Weights of a small transformer language model.
Size: 2 heads of 64 (1 for keys and values), MLP 448 SwiGLU, vocabulary 2048, 3.38M parameters.
Architecture: rotary positions, biases on query, key and value, tied embeddings.
Each number is 128 + 32 x the weight over its row's rms, rounded and kept within 0 to 255. Layers, rows and columns count from 0. Numbers have three digits each. The size before them is the row's rms in percent of the matrix's.

# layer 2 MLP down, 160x448, rms 0.0781, rows 0-99, columns 128-191
100:138138191155110130118115124152132107146141108054123145145112174145118121125173125119080150146206162097110050156148128089137108141103155164092128136105148079146166147105178117098135129083122131
110:153138128122084127131104090154148133131110135093105122109110181088172105131104131112115140136147072129103115126170105120109135134139155106168184143168063102166117154140130097155106153137132097
102:068117127096217119063109143132158132162192126107088165138086084143121133201127093218152103111096122131138147137164103082128140110186169188139110173141160062137065168167177140106176105099202084
098:151069159109148178106145168147098142176136171131145119133182126169129178078075204124114176065181113100133194109101119096102119123157085117143118146177104122195102109170160182126162135130142158
110:126083126118121160184143167141177104124106107141131127109138109155117104127152092098180160165037117120144126123106123134148099157128193131074138151079129022164161161140127142097103108109139106
094:134126078117100106132171156051158112091142149180160115111118112148082143199093093124175064088134073081162163136101139139178124113137098130142136163222101103135102121137112153115100120089095144
094:085136168167135109116128114115143058123104136099124109154108149099156120080097083115146140121109101092130160057163170144151176134100101144126149172131129144129083148161136123108093135157107146
092:122115122080127170101111142116140174113133135148122113096123149103150166079172141079210100139134177153145153115189133160186113152187115178100143160125050221120151123127127083115131095144141105
089:071135087127128099105109161143089112100158173139098174160111115131101103122099136182161097140140128134135168098178123216131084131167079072088059166135136070120101149145088113151159132145153158
091:135187194150137134110159066180116169131107135137116135155121174051130096140151147100104111164149148127114119144167166102125157114163145155074137048111198116154177154102144091142114126105145098
104:148148112131174150131088076108095123165106114084147147118068124083092155145167147101149074138120106186093063086148089112063130147150137096172132172117183102135162156122095077160064123146141129
097:134100081071147168155081090067103094128175162088126137173152083121116113121087126122104173116090146110103110125169134119128129183159094157166196122113141124135100121075118135112148201092102140
101:168184138073043150139107113150108151170148107105141122147128088126150134181144133182087119119152126149160160106170143151104128112132133103145105148115156114117082145140136134126136076077098111
098:124177116120142125110108152165105093065148098185166128128107133134140107175156143146125201136130184107142101129132145139066143117167103168126088111113126164076148131070123078130126094120133111
098:139157208120113138124131113203143116074128129142109116077123163182088093111158121166162176109107183129083103103172109073134115142160151078126091150128133126139069140114106162114132115199168144
098:097069113147109107184136149130170161060113123143117103123116107118098130187133094116122128113151166104176158156090115146164087062103171216121203124088138092130140105157061145122121166095096201
107:167140156099115139149106134162102119142091139127112095070172116158120139137136139174109110121112161152142165183130158159176095188083055055121126137094126106175122156170123121155155092118105121
107:090168142087105099140105120144099057120127101087114090221193160118102192084160108153196085133102108185107135105175058124152125172117062131138128135147166171129112114146137133123214172111143148
102:099203124119132098141134039133181049146156066134121145126165047096142154115108155098104114100146108147204128128102085139094133163138138142115112126107175115158088087128092127163096054160129151
092:168125153091083137127193076080119126087112134100136083079102139115117065105144135159179041106182166171174095157127106172121080098108096174140061091112141186099180135166139132128125115141123115
094:106132079120122120144193144137133149151111123168124082129147088143133101129144129152134170163153077134107116128167154099122061133158126096110155124103128041118087076156153160130090144119176123
100:081096211085106109089100140139104076064145123125138098116092109163165160090114147091079186146161161160096117099163111155104185164119142175203145149103137120203073154093144100131189142125110111
092:150082166108127125072134119124112163085110195124088138082094062074066127127145119158135108139143095115153209137142151107111114156176152115124191114141081114116147213136111112148133154087138077
188:130175135120218214142140223093115173155115121125236159121122147154108156157164123113102149109097150140133145106137120139109122147170143159140123122118162094124130156099078173093130139093242101
097:156075106143078123117126122137121156133167118115140137189156138162130107132141104120105144131190138115155130125096174137103115143077142152119093124165124122159114101244101160099122092143119177
092:148162138137193148114083053127114086120116116158093110145160116089138165147170112167182093112093169104069118125124159111072158085169060108140142139063115087128160092165136177129086077175168087
097:117126051139145149101169054190161098093079122113122118125093095093166163116079163163134161137097147137111145140129166107102142175130159135126080167157097114160131167138190191123127159129124130
096:158111116118112130121198170149121139132151127110134126118170136123174124141174142133140122152112099183126114172159075201163103057103093073126184153201129176083083144177161179124199150108113123
089:058118122070116103141126067147117172125137125106106105108113115098126181122176125131137100137071168142129119158121117195125121109106085157118141098110068151160052129158176194174146085136161162
095:100094111176115127140122111101178142168126161043048105097127098199106191127052116129177195108153106108128149104144101137117142156080185096151103108181075161161156105187095111100112176125124108
097:131094112163101126133096084167123172174195150058143136102101156162124100137118155170063125127058151076100106089117098147067091171105121179187055185169117097116098134188131173131145108080078172
106:138183095092175140162097099127116155119151098142123171124103125106179104178129170122198092132127130116120104106104150104146131067125085165107127217085147062119199136118116143122128102193133146
101:073129149122155080116172113138146186160153125212107102104128150093146160119133089124111140093122119102075133123186146120108153097168111176099132090134106111067101074174099180146097106165119115
104:132158186134137098108108159124160155132138146126121086118138175182150107149118115093182134169117150135096118095189092191096186207164108125173108089138073152134114116202121087197100176132124168
095:108141130175152114131150107168158127144118200113156119143170112186150156120182068115114141093104156078124128139165138086077153162133132162155119106199175108149132074173160115123080089098100158
099:110147147142113124178175101130135155144102137072109154215126179070193124145127064136125159193151080088113134106094097104140163152144145120132102149137139118091097095147119135140185175112136168
095:131134081138137188158161149140068163090138107115145167156131059161123111174089129112139115120092139103182157132118067061105087125135174109109126165098123121159128130149112164139198132077111141
091:061072093128085107154129144137066121110077104182134142121121101162092111140116154129102139110145175073146174156117059189105091153100061147129076131141078146172187133160114143126103132098117111
099:161094077164115127103138161120134140140130147116176058110130206142045082145113130116152168085139073112129111072127098112143122090140127153152118114153119104122108185214137124067144102156147103
098:099118152110179160125143086134075152106072127045125147110185135143105157210150103162154058090118168118096117132132102107125137145078170106135124134130111109094124118076069199143069171137138101
094:112105090077095156047124098103190143078133122155126143153087119150117125169141129203081127154144116126144170164083167145149183125097081141139181120154190175174104071166127172135142105150145085
093:171160131111153121186157099115106084168105157118083127195137116097206151061128150132071128125109158143177108156159157102149118144106110131173150117152133065159124166087072107144084083109157103
100:076094141123180117045130077099169123128146114160175133084107178165128158118182091105150152150113102151154139167164097117055107080199153130148127132164071152126106159117116132146133146143177180
101:150180088124133173125173208151121142098136155119173136143132085135156114111149194099127150110134110097117124106124186193176161138120118138169134148133128100115111128122107093113097122122118092
099:123113098089127105156097157078139184058148122102167088065153133151103164084118129153114098177130143128158125117154099169093116133143148180117128084132081150155188143134170162149124136130146079
098:163161135117139163076072097103124101199112181189169132133150112136146103134125108137142135106089123130130145123110121207117144093094178103130129168133152089160212179150147127167167125145129154
098:179112108145103116129146163100096110150139130135099129083086095109095164138113161141168112151106112094173121116128094140080134105080132114105136117110153195167153174124172120127128131172075154
100:174072124165129134093090144190119057169108122118125084148172134174067148137096068165146162120078167086089127156126139140143102112080115213112107158163168134154119149224147158121155074087133102
103:079128106104154141148088158108134138110197135122086113070154086138181172111095131079079129116133129109132150141155126117144162169055130166129169104160054164114124020101132178124071104101116152
152:153066128090164093117092102109104117067079126148171221092153140132162108111200104121138136129138138106098131139145136149144107110108106168121115128167177098183161080141120089158151060091128111
103:132117109123149117130101111112157110098065185138128090109096143147073153099101165089188127091121184128114097125142115128102184131166151144087218152148079101212142143132149096150133140134117104
096:096169143084170175171095084135121141142104192039141122145148163150053136150108162191089135132139115063103177170170108117089089131187056151140114116111130116085148157174123148114069129157154139
095:140147118101139144086096146127145094167182158074115185110096116128170205142113118148197101119164131161115097138184128143101141164174103092190067105114109150081100110185147090156088134082166107
107:141121178100135115160157104082126123161105101172117153174150122139156136139169137097134114090080167111161079160103115164092115100169141103158164143091094166087164094132163134119156131067152178
089:079145167116156143189118115069089173170104125122127114125103159155167130090197091110079171093104107091109111072119130180114110100099092123144082155151124099096113142117118151151126160142103133
099:127148077150120118087154146110162109094206141162118119160121125186122094113151181210109098124066154092145131124129100155120187169081107224169124173166151126120085095079096152100150100145108158
098:174147206062149108144162135091046189162102130101111142164141121118169171060147121121127165093130115169153199135112141114099138128083105123161066108130159135165131123078168157074136122137098084
094:166157156123112163107135114134169118114088114126136108111162126118118105196172159166128123136122167109101130177094168136139167102122129162120083114205084096174104138148174062141066102094143141
096:146143174147139170125153120162131109080116138064116112121151091135079082123175124087097162085132103076109170063178110113066118111100096000105135113097102107175094143162127151114090140149157182
089:081103106135134070169182157123114199183171173147136113065122153099087094134114123140118111133143065138152102107126138092186126153165098160115119117115166124139101123121120171173093188173160107
099:140174112101063133181168135118126158165158165157124133165163106116094120163101114114135066151148134158133132101129147069115172080121139155054130174117096155124113143216166132196148123062155131
104:089106089160125154142126185109130147091112153109120135083128101146137103131162110074123140150165172148137147121113136171133100114125129106146097155140133103148170115159137201102176068070118093
102:155129127113146130087117118094128075074146118115133159075104103144155090111159154131151160138170126109101121128143103087164187132109091127109131207120141079136165119168129086150109142147087143
097:118153102129174103152117113197152148128126095139131147076061177135110115147127120145135112129129123108141150162096104155097170172116161097124073144106136138151171056128131161153131132126113120
098:083096132174123137073177108188131134136161164135129132137080175045101098157147146164070147092099138151114163156142131129125147116158098111081125180109108084108065139162127146135081074091107140
097:052106142132147130132106169156106062126107113152112081141151104123096153075143143093117117156084128085106136182114142053150157083067143157090137176177107055099115061111132158127164104173129152
098:150097113126121112133135131206158013094086089112150155168151138156093122093092093119146116131130091137121113093117118098096108076124127129118115167131158200127134128093130113137095146119164170
105:120127169115131167167127123087073153175145162068139176169085149098082184096140163076122143125130173114200078097118131123163130130080085111116098089171110158140142171152079133124160153128147124
095:067123060170162092089140156112148070129166150115141081106108180114165140141100179130185149096101096118108170134190092118134144170154124101145180165112147185112164157128127212124116120087162078
094:097089139084141167122108115116116097189092145108123115124127090133118192127186131132067117190105119164149048132156127104130111126136135142139151090145111142059200182162169130169174091140124108
102:132117180132110160142125142108126114187120180149100100094098123088110140146176113049188197117120101110123097099158125133120170144161142132085104148118158148121149109136163046142165051167136094
100:126099103116148120067111095162170136141144150118100142102090112135119129178078157179118108175177032136146078106125167138133096166130177114102091117107126144159155210080097113164124144163102115
096:121130157115128110130168105127014108079112128153112147156105132135185141124068122140116179140164134085099125098091125079166146140095077141146134111153145107117143123103105200143136166127103169
098:154154136125131144131116138071188139128114137175094121101149152123127151144173171149159127112158090124135144100101142074148077106123123128128084144182146111136129107115103155100108097155164130
091:214121083083205173163158148130127117139072136127084142153173052120138108114085167112125158194166224105129156132160109125136122100102086163109095176122127108176167154138113148119125144074127100
091:140117123140118166142139075164100111120137131083101155109167145102132149160156162118113163165098150143118167100072111160161137134178165120131106161069107103151111150115124139156144104057138122
103:102123125142130116107144095079110163144105138160137206073173110135168145126188192068172159075170127187121114170082157121161152079166156143119173074148146071083126109154144125133172081174155101
107:140102156168085110157161112125121158056122142147161146147134177158110071166142157163084097158141108115117145078192129144175092081135107109162131094162128113142113181114197053131115146137121068
092:096126156121119155147083121147138064164136215125115093125024094097169150181220112135166091187129160194133095122091085160116120112086147155150094108190171110117178144092109135124141130073084095
094:123104141135105144150165099107090094170136107163094183144070113109143077122153176115140154152168085119078134097126117078092147152128177175092110155159137090147058144149060174102117113143122140
093:159093092122110130157111148129115128090194095088124146095153117136153122093145125155156172097160121149173046138096149090138110138178124119125138139127041123129152132162118055135149127147158127
090:099119094169121129115087066209084128082062119115109078104174062108097124085113113124160192135135134104105172129115187164090144110172100097145156119110108132184081159054145113112128122154151095
098:131148168068135143146151100135110116144093134119124110145123136092084109136070062152088123104142085142118145099146142150149193095141130109135111133064118108102069126137144130119073160107136104
112:178091134160168205107144166162139103123115114167147138108158146114147108097155123123142192140156132140186150097133123182114105155160092155108092138122155115113125142126073149122119076053167124
104:150131175077109146133130145093154171167093137092121120135183150154088125134141131142119081175061092138121106121134160137084119103083095089126152144121098107111163115080101132149114118097114108
094:098116098114083165113101157107172130139113093104134050084147086089111120138130149135070155064124097100198192139145111116088125175064168141155124122141141193118141148125122075157082120159132163
096:093140136122061130169109151121107085095130120176154170092090184126157135167215187096149104103036071147130119120073117177157150097156177153101101121122132129125087141126155171140108071125164183
099:149089062134184164139164134177130144145141093143164167140092117072126124100107116188111182095135114123138143127058118088138150146118122099125125116110125082112143133120099080127070117089110161
085:159124164132140126127082148116131134163172165126153109108164104104163143107091095083155118109081130157089159151161103109110107174093130163092144127084139144079088137081152181121107093162077095
101:113051155103121172143124168164088136183105131103120106115109147156116143089133135145156153132139130072125140063081146103126157112139183030152170125077138159132160120167069131140202157107164115
097:095126165152145102115126125127087104093119181094142144114098075089094160105141073079168139230112167187054158145109102176128109151114081186138103127171121154140147123240140164147091200143123122
092:147180142099106103139172152133172170167138097124129140141135075151081192130070162099168161174083117131149154098137150128069142157116081100105123088134150137128086138105141107116165220094102142
101:206142195108121106143078108165117169107136134063105121124116134130125146136143089119096119145135153146106108120119184163058053157123074177126236102127126139101103171148099092134095104158106115
098:124121174082133122096185104094105117153106091139148152126180125222149098142169167162165142116114129102092050111144101103159112109135173030150086133129162053144153147125209107131139112118150159
098:168069113096176073075111129128136119146072104186145145183127114111129157102139144085127108075180137155157147143144103109174095142139181104119190098133107194080105108111108118156115063102134128
101:131127123085129130100131100077146164133138077140076137075073110132120160173092154143135160108153136171138124198114121122120142110122170159153110106177157170164065111121125169090133146083121124
098:156124116137066104127080098137113092128118122121136127131160126169133178086140156142073106088114112113154133115096158143129139133115156127077191130116159185117162036156102165088168083149126103
097:139167134092076159184143069067095203112078125116151167129148215118102118167145119085107144202109165160112087116127088120132155120130095094095124134118154106104208083098078100178077093155120085
094:141143148093142081199092117120078142082181159067108147089068168159098133129162082136149100136106133135114135140108104090179107107122126096123166177139099131123087130078133124168144160152124094
103:142176153071126099085111127107123131162055101101125149162090155135138125098091114160133166140119136086156119100203115134130105146180156125169137110149183079123112100103126150177137165082157142